config = dict(
    hidden_size=448,
    norm_place='pre',
    norm_eps=1e-06,
    attn_scale=0.125,
    lr_mult_o=1.35,
    lr_head=0.0053,
    doc_mask=True,
)
Each number is 200 + 40 x the weight over its row's rms, rounded and kept within 0 to 999. Layers, rows and columns count from 0. The size before them is the row's rms in percent of the matrix's.

# layer 6 MLP gate, 1216x448, rms 0.0958, rows 221-240, columns 112-167
096,233,207,200,178,129,186,266,214,237,191,192,161,213,181,212,193,259,157,155,197,194,226,192,211,113,163,168,206,133,233,203,168,196,234,185,206,231,170,294,156,227,192,107,260,172,276,197,171,203,154,148,172,314,171,213,284
101,186,167,223,195,175,181,219,171,166,240,221,258,180,168,217,236,192,200,161,197,180,188,208,235,208,177,188,165,118,264,178,210,105,175,182,179,215,166,272,237,147,239,250,240,193,146,275,194,179,215,196,157,174,192,241,155
097,178,189,126,145,225,129,239,245,172,214,207,138,164,228,197,190,206,276,213,213,287,166,167,161,226,212,127,132,214,159,227,230,212,176,183,175,170,228,251,237,267,211,206,283,231,202,194,206,229,193,186,138,276,201,189,221
100,199,142,203,193,229,144,154,150,176,169,181,177,209,136,175,222,182,184,189,214,247,179,225,221,233,208,245,152,159,186,243,266,175,209,274,185,178,186,216,214,198,209,223,261,197,190,281,211,172,207,124,174,189,257,171,255
111,196,241,236,230,219,237,165,128,185,266,146,132,175,276,256,250,195,188,227,145,193,176,148,178,189,215,200,155,214,229,291,237,233,144,186,123,175,185,159,181,197,221,213,165,181,144,214,146,128,227,142,266,205,198,204,229
102,154,275,239,229,151,151,161,252,108,222,181,202,154,177,193,192,160,189,237,187,204,246,107,214,151,255,190,163,211,172,270,220,232,146,235,251,219,158,133,171,170,165,232,184,154,210,219,206,169,209,131,221,226,173,201,201
102,146,165,246,243,177,165,178,162,265,272,226,213,219,182,171,229,210,250,203,239,238,172,165,215,298,180,154,178,236,208,164,198,137,194,243,192,173,181,168,184,230,236,203,172,233,298,256,189,203,250,201,200,203,201,135,247
106,189,168,196,133,247,178,209,216,202,232,180,194,210,170,238,197,220,193,128,194,153,205,179,189,98,182,168,266,175,242,213,226,203,184,274,214,151,195,180,249,248,224,242,198,202,205,280,229,183,243,162,233,169,189,235,235
104,161,212,272,270,219,114,211,203,179,186,215,214,204,185,215,244,172,195,117,229,216,262,302,179,180,266,179,130,199,227,162,183,191,165,228,175,141,229,196,177,234,212,170,254,217,248,247,160,228,234,236,211,208,199,260,248
101,167,183,209,156,127,248,140,210,221,207,189,199,224,212,245,226,225,173,267,193,229,216,187,232,196,203,222,124,181,256,138,192,204,232,162,190,278,288,167,163,265,179,222,199,241,151,216,167,206,133,279,214,149,194,176,259
096,149,216,165,168,253,197,209,172,146,195,167,167,150,259,153,229,248,147,224,204,166,216,114,227,277,171,79,226,220,171,216,206,238,159,226,203,162,236,239,177,207,224,165,196,189,217,291,186,186,226,166,229,201,178,112,242
094,173,173,251,246,204,218,197,211,199,217,177,210,261,184,213,223,204,247,246,170,141,219,209,190,171,208,194,133,233,284,195,168,158,214,177,224,247,213,240,231,301,271,191,182,206,126,170,194,231,227,207,202,173,152,165,239
098,164,175,158,262,215,171,285,245,191,212,160,142,226,227,234,272,124,230,124,205,182,69,141,159,209,134,222,141,293,266,169,226,248,228,220,206,236,189,221,258,221,206,177,219,109,84,178,127,229,191,201,222,255,208,166,219
103,184,204,206,206,200,189,230,222,294,176,247,222,146,259,218,184,217,249,255,210,235,242,140,226,178,170,266,289,216,133,246,184,288,197,148,82,211,172,233,197,176,248,296,149,288,230,200,156,237,227,235,193,256,212,149,234
101,240,111,197,197,151,179,180,115,235,199,265,224,219,219,183,201,208,228,224,61,209,138,215,220,208,161,220,260,194,209,245,229,201,218,209,142,201,138,255,185,169,202,150,149,189,266,225,182,228,181,246,264,220,172,216,202
098,234,177,271,152,156,177,175,290,196,176,243,222,274,276,245,210,235,223,212,227,221,212,198,182,216,158,158,145,211,150,230,181,169,146,194,141,198,144,256,214,211,174,170,182,156,171,231,201,158,145,128,217,228,209,181,213
107,186,221,196,213,223,212,207,239,141,182,124,241,142,128,234,146,157,191,212,217,198,228,172,212,166,228,181,224,162,233,234,205,218,232,207,159,179,202,188,165,121,94,251,175,310,189,229,174,162,189,174,173,125,258,173,226
094,242,184,183,208,142,150,148,205,262,275,224,187,210,168,197,235,192,165,184,186,254,254,247,228,186,234,244,194,187,239,175,229,220,138,221,204,181,178,241,307,154,214,189,113,172,158,166,247,155,195,235,214,189,158,175,223
100,260,169,103,113,305,225,198,180,212,191,219,181,224,224,217,147,199,177,191,240,224,261,207,159,188,182,228,193,204,268,196,186,188,226,221,166,147,167,249,230,236,170,210,242,225,319,250,182,194,218,176,267,228,192,140,194
100,197,214,115,122,173,232,166,224,218,240,229,148,255,97,238,186,169,220,232,231,230,215,151,278,189,274,224,213,211,222,158,201,247,158,226,267,289,188,187,203,187,197,198,191,244,192,131,205,166,254,170,191,239,194,206,265
# layer 6 MLP up, 1216x448, rms 0.102, rows 221-239, columns 112-167
101,161,166,236,91,194,198,179,227,207,235,207,142,310,169,256,243,181,224,261,169,217,232,193,253,208,236,214,184,162,229,172,206,163,339,269,184,180,223,187,200,209,268,182,303,214,209,227,202,198,177,147,201,204,125,216,123
100,221,183,202,212,147,187,218,143,153,244,240,198,204,132,244,256,143,129,249,252,203,244,269,196,259,163,207,199,151,133,195,188,251,148,190,229,190,186,212,137,232,199,216,184,173,229,148,267,263,223,245,227,173,166,111,248
101,195,182,100,144,156,168,91,178,279,208,204,219,209,161,215,213,188,185,182,240,213,169,252,205,227,198,245,172,192,209,209,120,190,245,116,191,205,173,275,99,183,218,211,194,189,125,250,133,231,193,204,155,219,177,174,207
096,209,244,175,175,176,219,153,185,215,250,261,176,174,177,156,198,297,172,217,228,218,241,220,214,212,184,240,258,171,247,153,152,202,120,173,255,166,177,221,219,167,245,226,207,209,206,219,171,193,193,281,189,194,150,160,152
110,224,210,206,178,208,240,216,182,200,154,219,167,276,215,128,249,172,196,110,203,184,177,226,195,192,188,317,260,153,185,201,152,206,190,94,161,189,189,234,177,259,180,217,175,181,177,134,172,183,152,190,242,201,178,230,148
103,140,221,182,214,231,247,130,186,149,236,166,245,180,95,216,193,235,203,253,206,191,177,219,229,270,174,220,189,201,180,173,178,211,145,121,222,234,149,208,237,248,217,171,203,193,251,237,163,175,163,166,214,207,210,208,185
100,146,179,200,275,199,172,144,265,253,195,236,214,259,195,134,242,180,194,203,273,212,208,220,238,121,146,168,194,180,235,201,197,151,148,193,195,240,159,137,188,179,173,171,236,240,270,211,189,130,229,227,194,237,167,253,273
102,238,183,221,144,114,192,226,256,181,173,208,174,181,204,240,178,218,226,231,140,183,244,212,170,215,169,172,224,268,222,158,174,239,216,212,205,210,167,225,255,173,167,213,165,199,254,238,180,170,207,134,203,150,178,230,229
101,192,204,161,229,198,244,184,242,208,191,109,272,158,192,189,165,199,181,202,262,173,122,175,218,208,268,159,181,148,287,211,209,128,203,199,243,221,146,170,238,290,172,190,185,230,170,184,189,278,202,221,223,148,201,252,166
104,162,184,266,140,177,243,283,178,216,177,289,253,246,218,227,246,244,217,91,215,208,127,216,216,149,165,167,114,213,213,201,225,212,162,212,247,151,190,148,226,182,202,143,199,244,200,274,206,113,160,200,231,193,230,254,201
098,219,283,226,215,229,173,156,235,181,154,201,192,261,192,194,208,175,198,258,126,148,223,222,207,202,175,187,217,207,265,200,250,214,191,118,105,266,141,267,223,122,179,232,217,157,158,162,184,145,178,246,126,220,258,205,249
092,181,179,157,169,115,180,207,229,245,181,241,207,205,234,142,199,135,146,239,187,207,169,196,165,121,153,262,244,178,219,243,164,136,202,207,216,286,251,208,313,160,243,213,133,174,234,244,307,207,154,130,236,182,182,236,229
103,257,160,299,277,221,221,248,237,187,201,199,152,166,186,211,204,143,193,145,154,257,131,250,244,237,222,236,166,250,147,161,261,227,149,215,236,133,224,225,121,198,179,243,252,215,158,233,253,205,163,255,119,193,206,232,172
097,186,211,189,184,216,129,219,151,209,185,208,210,162,196,205,191,104,124,191,211,213,238,201,197,146,169,177,159,191,181,279,161,104,218,206,256,210,186,171,227,167,185,200,127,174,143,251,162,233,190,132,238,165,159,126,189
097,144,240,118,208,193,305,209,193,185,183,202,232,233,206,266,245,158,161,294,212,184,277,170,195,240,176,307,189,254,197,216,182,243,216,216,203,233,173,213,254,162,231,222,222,242,247,176,196,280,172,252,216,281,214,134,252
095,168,233,208,203,297,255,196,190,197,123,264,210,265,286,267,257,224,195,176,187,226,181,188,96,171,224,215,193,205,242,185,183,177,235,247,196,145,152,149,220,240,291,225,196,158,128,263,182,171,214,223,268,214,229,226,174
100,222,147,211,123,156,186,214,185,225,177,138,178,194,184,160,191,181,279,140,225,181,200,187,294,220,203,211,202,208,147,201,293,172,223,257,230,180,185,189,216,193,122,229,163,228,192,181,167,119,226,246,223,241,206,166,189
100,195,199,271,108,230,203,178,230,131,229,266,228,184,143,260,171,203,164,242,253,140,186,180,180,170,202,197,187,180,173,184,177,200,246,173,157,227,226,179,63,223,269,217,210,185,247,222,169,222,142,133,163,196,138,224,185
103,263,223,217,207,218,209,139,216,284,217,179,196,156,255,239,209,153,243,236,208,161,244,155,239,157,204,158,190,254,155,183,151,252,179,181,214,305,193,254,117,229,161,217,152,157,208,182,172,199,273,266,188,185,217,211,168
# layer 6 MLP down (transposed), 1216x448, rms 0.0925, rows 221-239, columns 112-167
098,201,204,174,217,171,179,243,216,61,226,213,242,157,246,164,191,210,250,224,265,201,251,256,178,208,207,162,180,238,234,203,317,205,205,194,217,184,174,161,129,267,267,172,173,160,206,124,172,220,221,135,186,183,186,203,164
102,252,197,195,186,120,225,194,158,161,218,140,180,268,224,305,167,219,232,270,195,182,219,193,179,276,206,179,210,224,244,135,112,227,259,184,103,186,188,224,213,145,167,234,132,212,148,204,201,161,222,165,263,134,212,260,225
103,178,225,185,156,209,303,198,174,224,190,181,212,239,124,267,258,209,110,203,243,201,222,204,165,159,191,244,152,250,237,160,227,229,146,235,255,216,170,141,130,167,174,209,197,164,209,113,149,176,185,202,245,148,168,172,263
103,185,245,241,199,239,166,246,235,221,194,167,225,173,254,207,155,151,262,231,189,159,208,176,153,247,224,106,198,175,228,218,251,210,204,219,183,217,195,181,212,161,200,168,217,128,141,187,242,217,179,198,140,203,134,277,183
089,203,218,189,238,191,207,177,171,317,175,203,272,189,150,186,226,169,205,191,203,140,179,199,212,209,239,180,214,212,166,201,196,209,176,175,168,159,253,252,196,241,205,132,159,249,198,129,189,228,166,241,201,176,285,178,191
099,203,181,174,189,205,174,198,203,116,164,146,254,235,169,205,235,190,188,214,250,264,267,198,222,191,189,170,191,175,171,205,227,171,276,260,224,198,234,166,179,228,164,219,228,217,165,153,202,277,246,169,244,173,87,168,229
102,204,177,267,236,198,149,197,189,308,170,129,228,241,226,198,254,226,226,178,188,241,232,183,241,235,137,161,283,153,171,209,188,175,204,226,258,133,241,180,170,161,188,210,233,213,151,188,209,235,142,255,193,189,215,248,209
101,218,137,141,193,243,142,168,257,212,218,187,183,222,209,204,237,186,279,216,214,213,235,179,160,234,145,218,296,200,172,183,216,218,234,202,192,196,184,202,191,199,186,215,221,158,220,147,194,196,204,229,220,153,225,224,191
103,253,169,217,279,236,136,214,168,218,156,246,153,248,178,261,190,198,210,191,150,181,213,211,223,179,194,208,204,237,188,156,222,154,149,168,160,222,153,197,147,238,156,145,238,221,245,207,173,126,216,188,189,166,141,146,174
104,185,185,251,168,228,141,213,219,154,203,159,254,190,263,183,185,237,128,166,135,197,170,190,259,254,208,148,224,201,166,237,132,282,187,182,234,196,205,197,284,165,228,237,198,234,256,172,118,265,153,192,197,216,183,185,163
100,244,161,242,207,210,151,166,178,215,208,227,194,211,162,290,172,178,259,125,240,156,180,200,232,250,272,164,228,168,148,214,122,211,227,167,161,169,225,217,244,208,181,245,141,234,277,197,208,224,206,235,246,163,167,250,198
096,184,234,254,202,236,235,223,105,39,174,199,229,147,235,142,180,250,207,263,141,215,186,197,188,223,240,252,153,153,231,238,265,209,159,151,242,250,132,189,131,213,196,204,276,200,189,221,187,212,189,187,174,164,208,206,233
103,229,254,254,294,186,149,219,236,193,193,157,202,211,228,221,284,189,157,212,183,271,167,184,184,202,204,236,204,184,202,168,246,245,218,221,201,239,185,179,157,187,195,235,155,175,212,169,235,236,243,237,84,181,167,235,188
095,137,218,170,206,243,195,219,226,239,249,193,152,153,224,81,204,132,185,174,229,193,152,187,218,190,158,207,168,199,235,162,192,189,99,154,173,231,222,192,208,183,196,144,225,208,172,216,187,248,207,223,149,194,185,189,228
095,185,116,258,182,268,157,192,161,225,168,197,71,216,181,220,256,187,244,235,200,156,243,229,159,199,212,236,212,155,195,220,135,244,119,240,195,233,214,213,264,157,178,234,289,198,168,186,210,238,239,217,217,171,227,195,160
097,277,240,237,200,138,248,201,217,254,183,215,232,235,187,197,239,234,246,175,177,230,191,193,192,175,247,235,207,237,253,189,137,225,182,197,204,186,230,226,184,171,130,202,193,141,194,208,169,109,203,201,156,269,186,197,206
103,144,199,216,262,201,211,225,194,153,224,119,196,175,182,157,224,212,203,139,213,150,167,222,202,147,227,202,162,245,206,194,229,231,185,178,260,238,218,220,118,131,132,181,217,257,175,213,181,235,230,158,181,222,190,198,192
099,189,158,226,208,163,178,204,177,225,171,174,174,160,158,199,239,181,225,280,163,241,198,234,157,209,153,191,211,259,171,170,251,227,234,199,245,211,102,192,161,177,250,215,211,165,217,236,134,201,193,168,232,195,204,258,261
103,177,215,228,202,201,238,124,156,171,194,191,192,101,253,174,209,208,217,163,253,275,201,209,204,192,228,153,170,136,188,196,220,272,237,180,211,201,222,255,234,184,244,131,160,118,163,167,201,236,247,169,206,211,244,274,236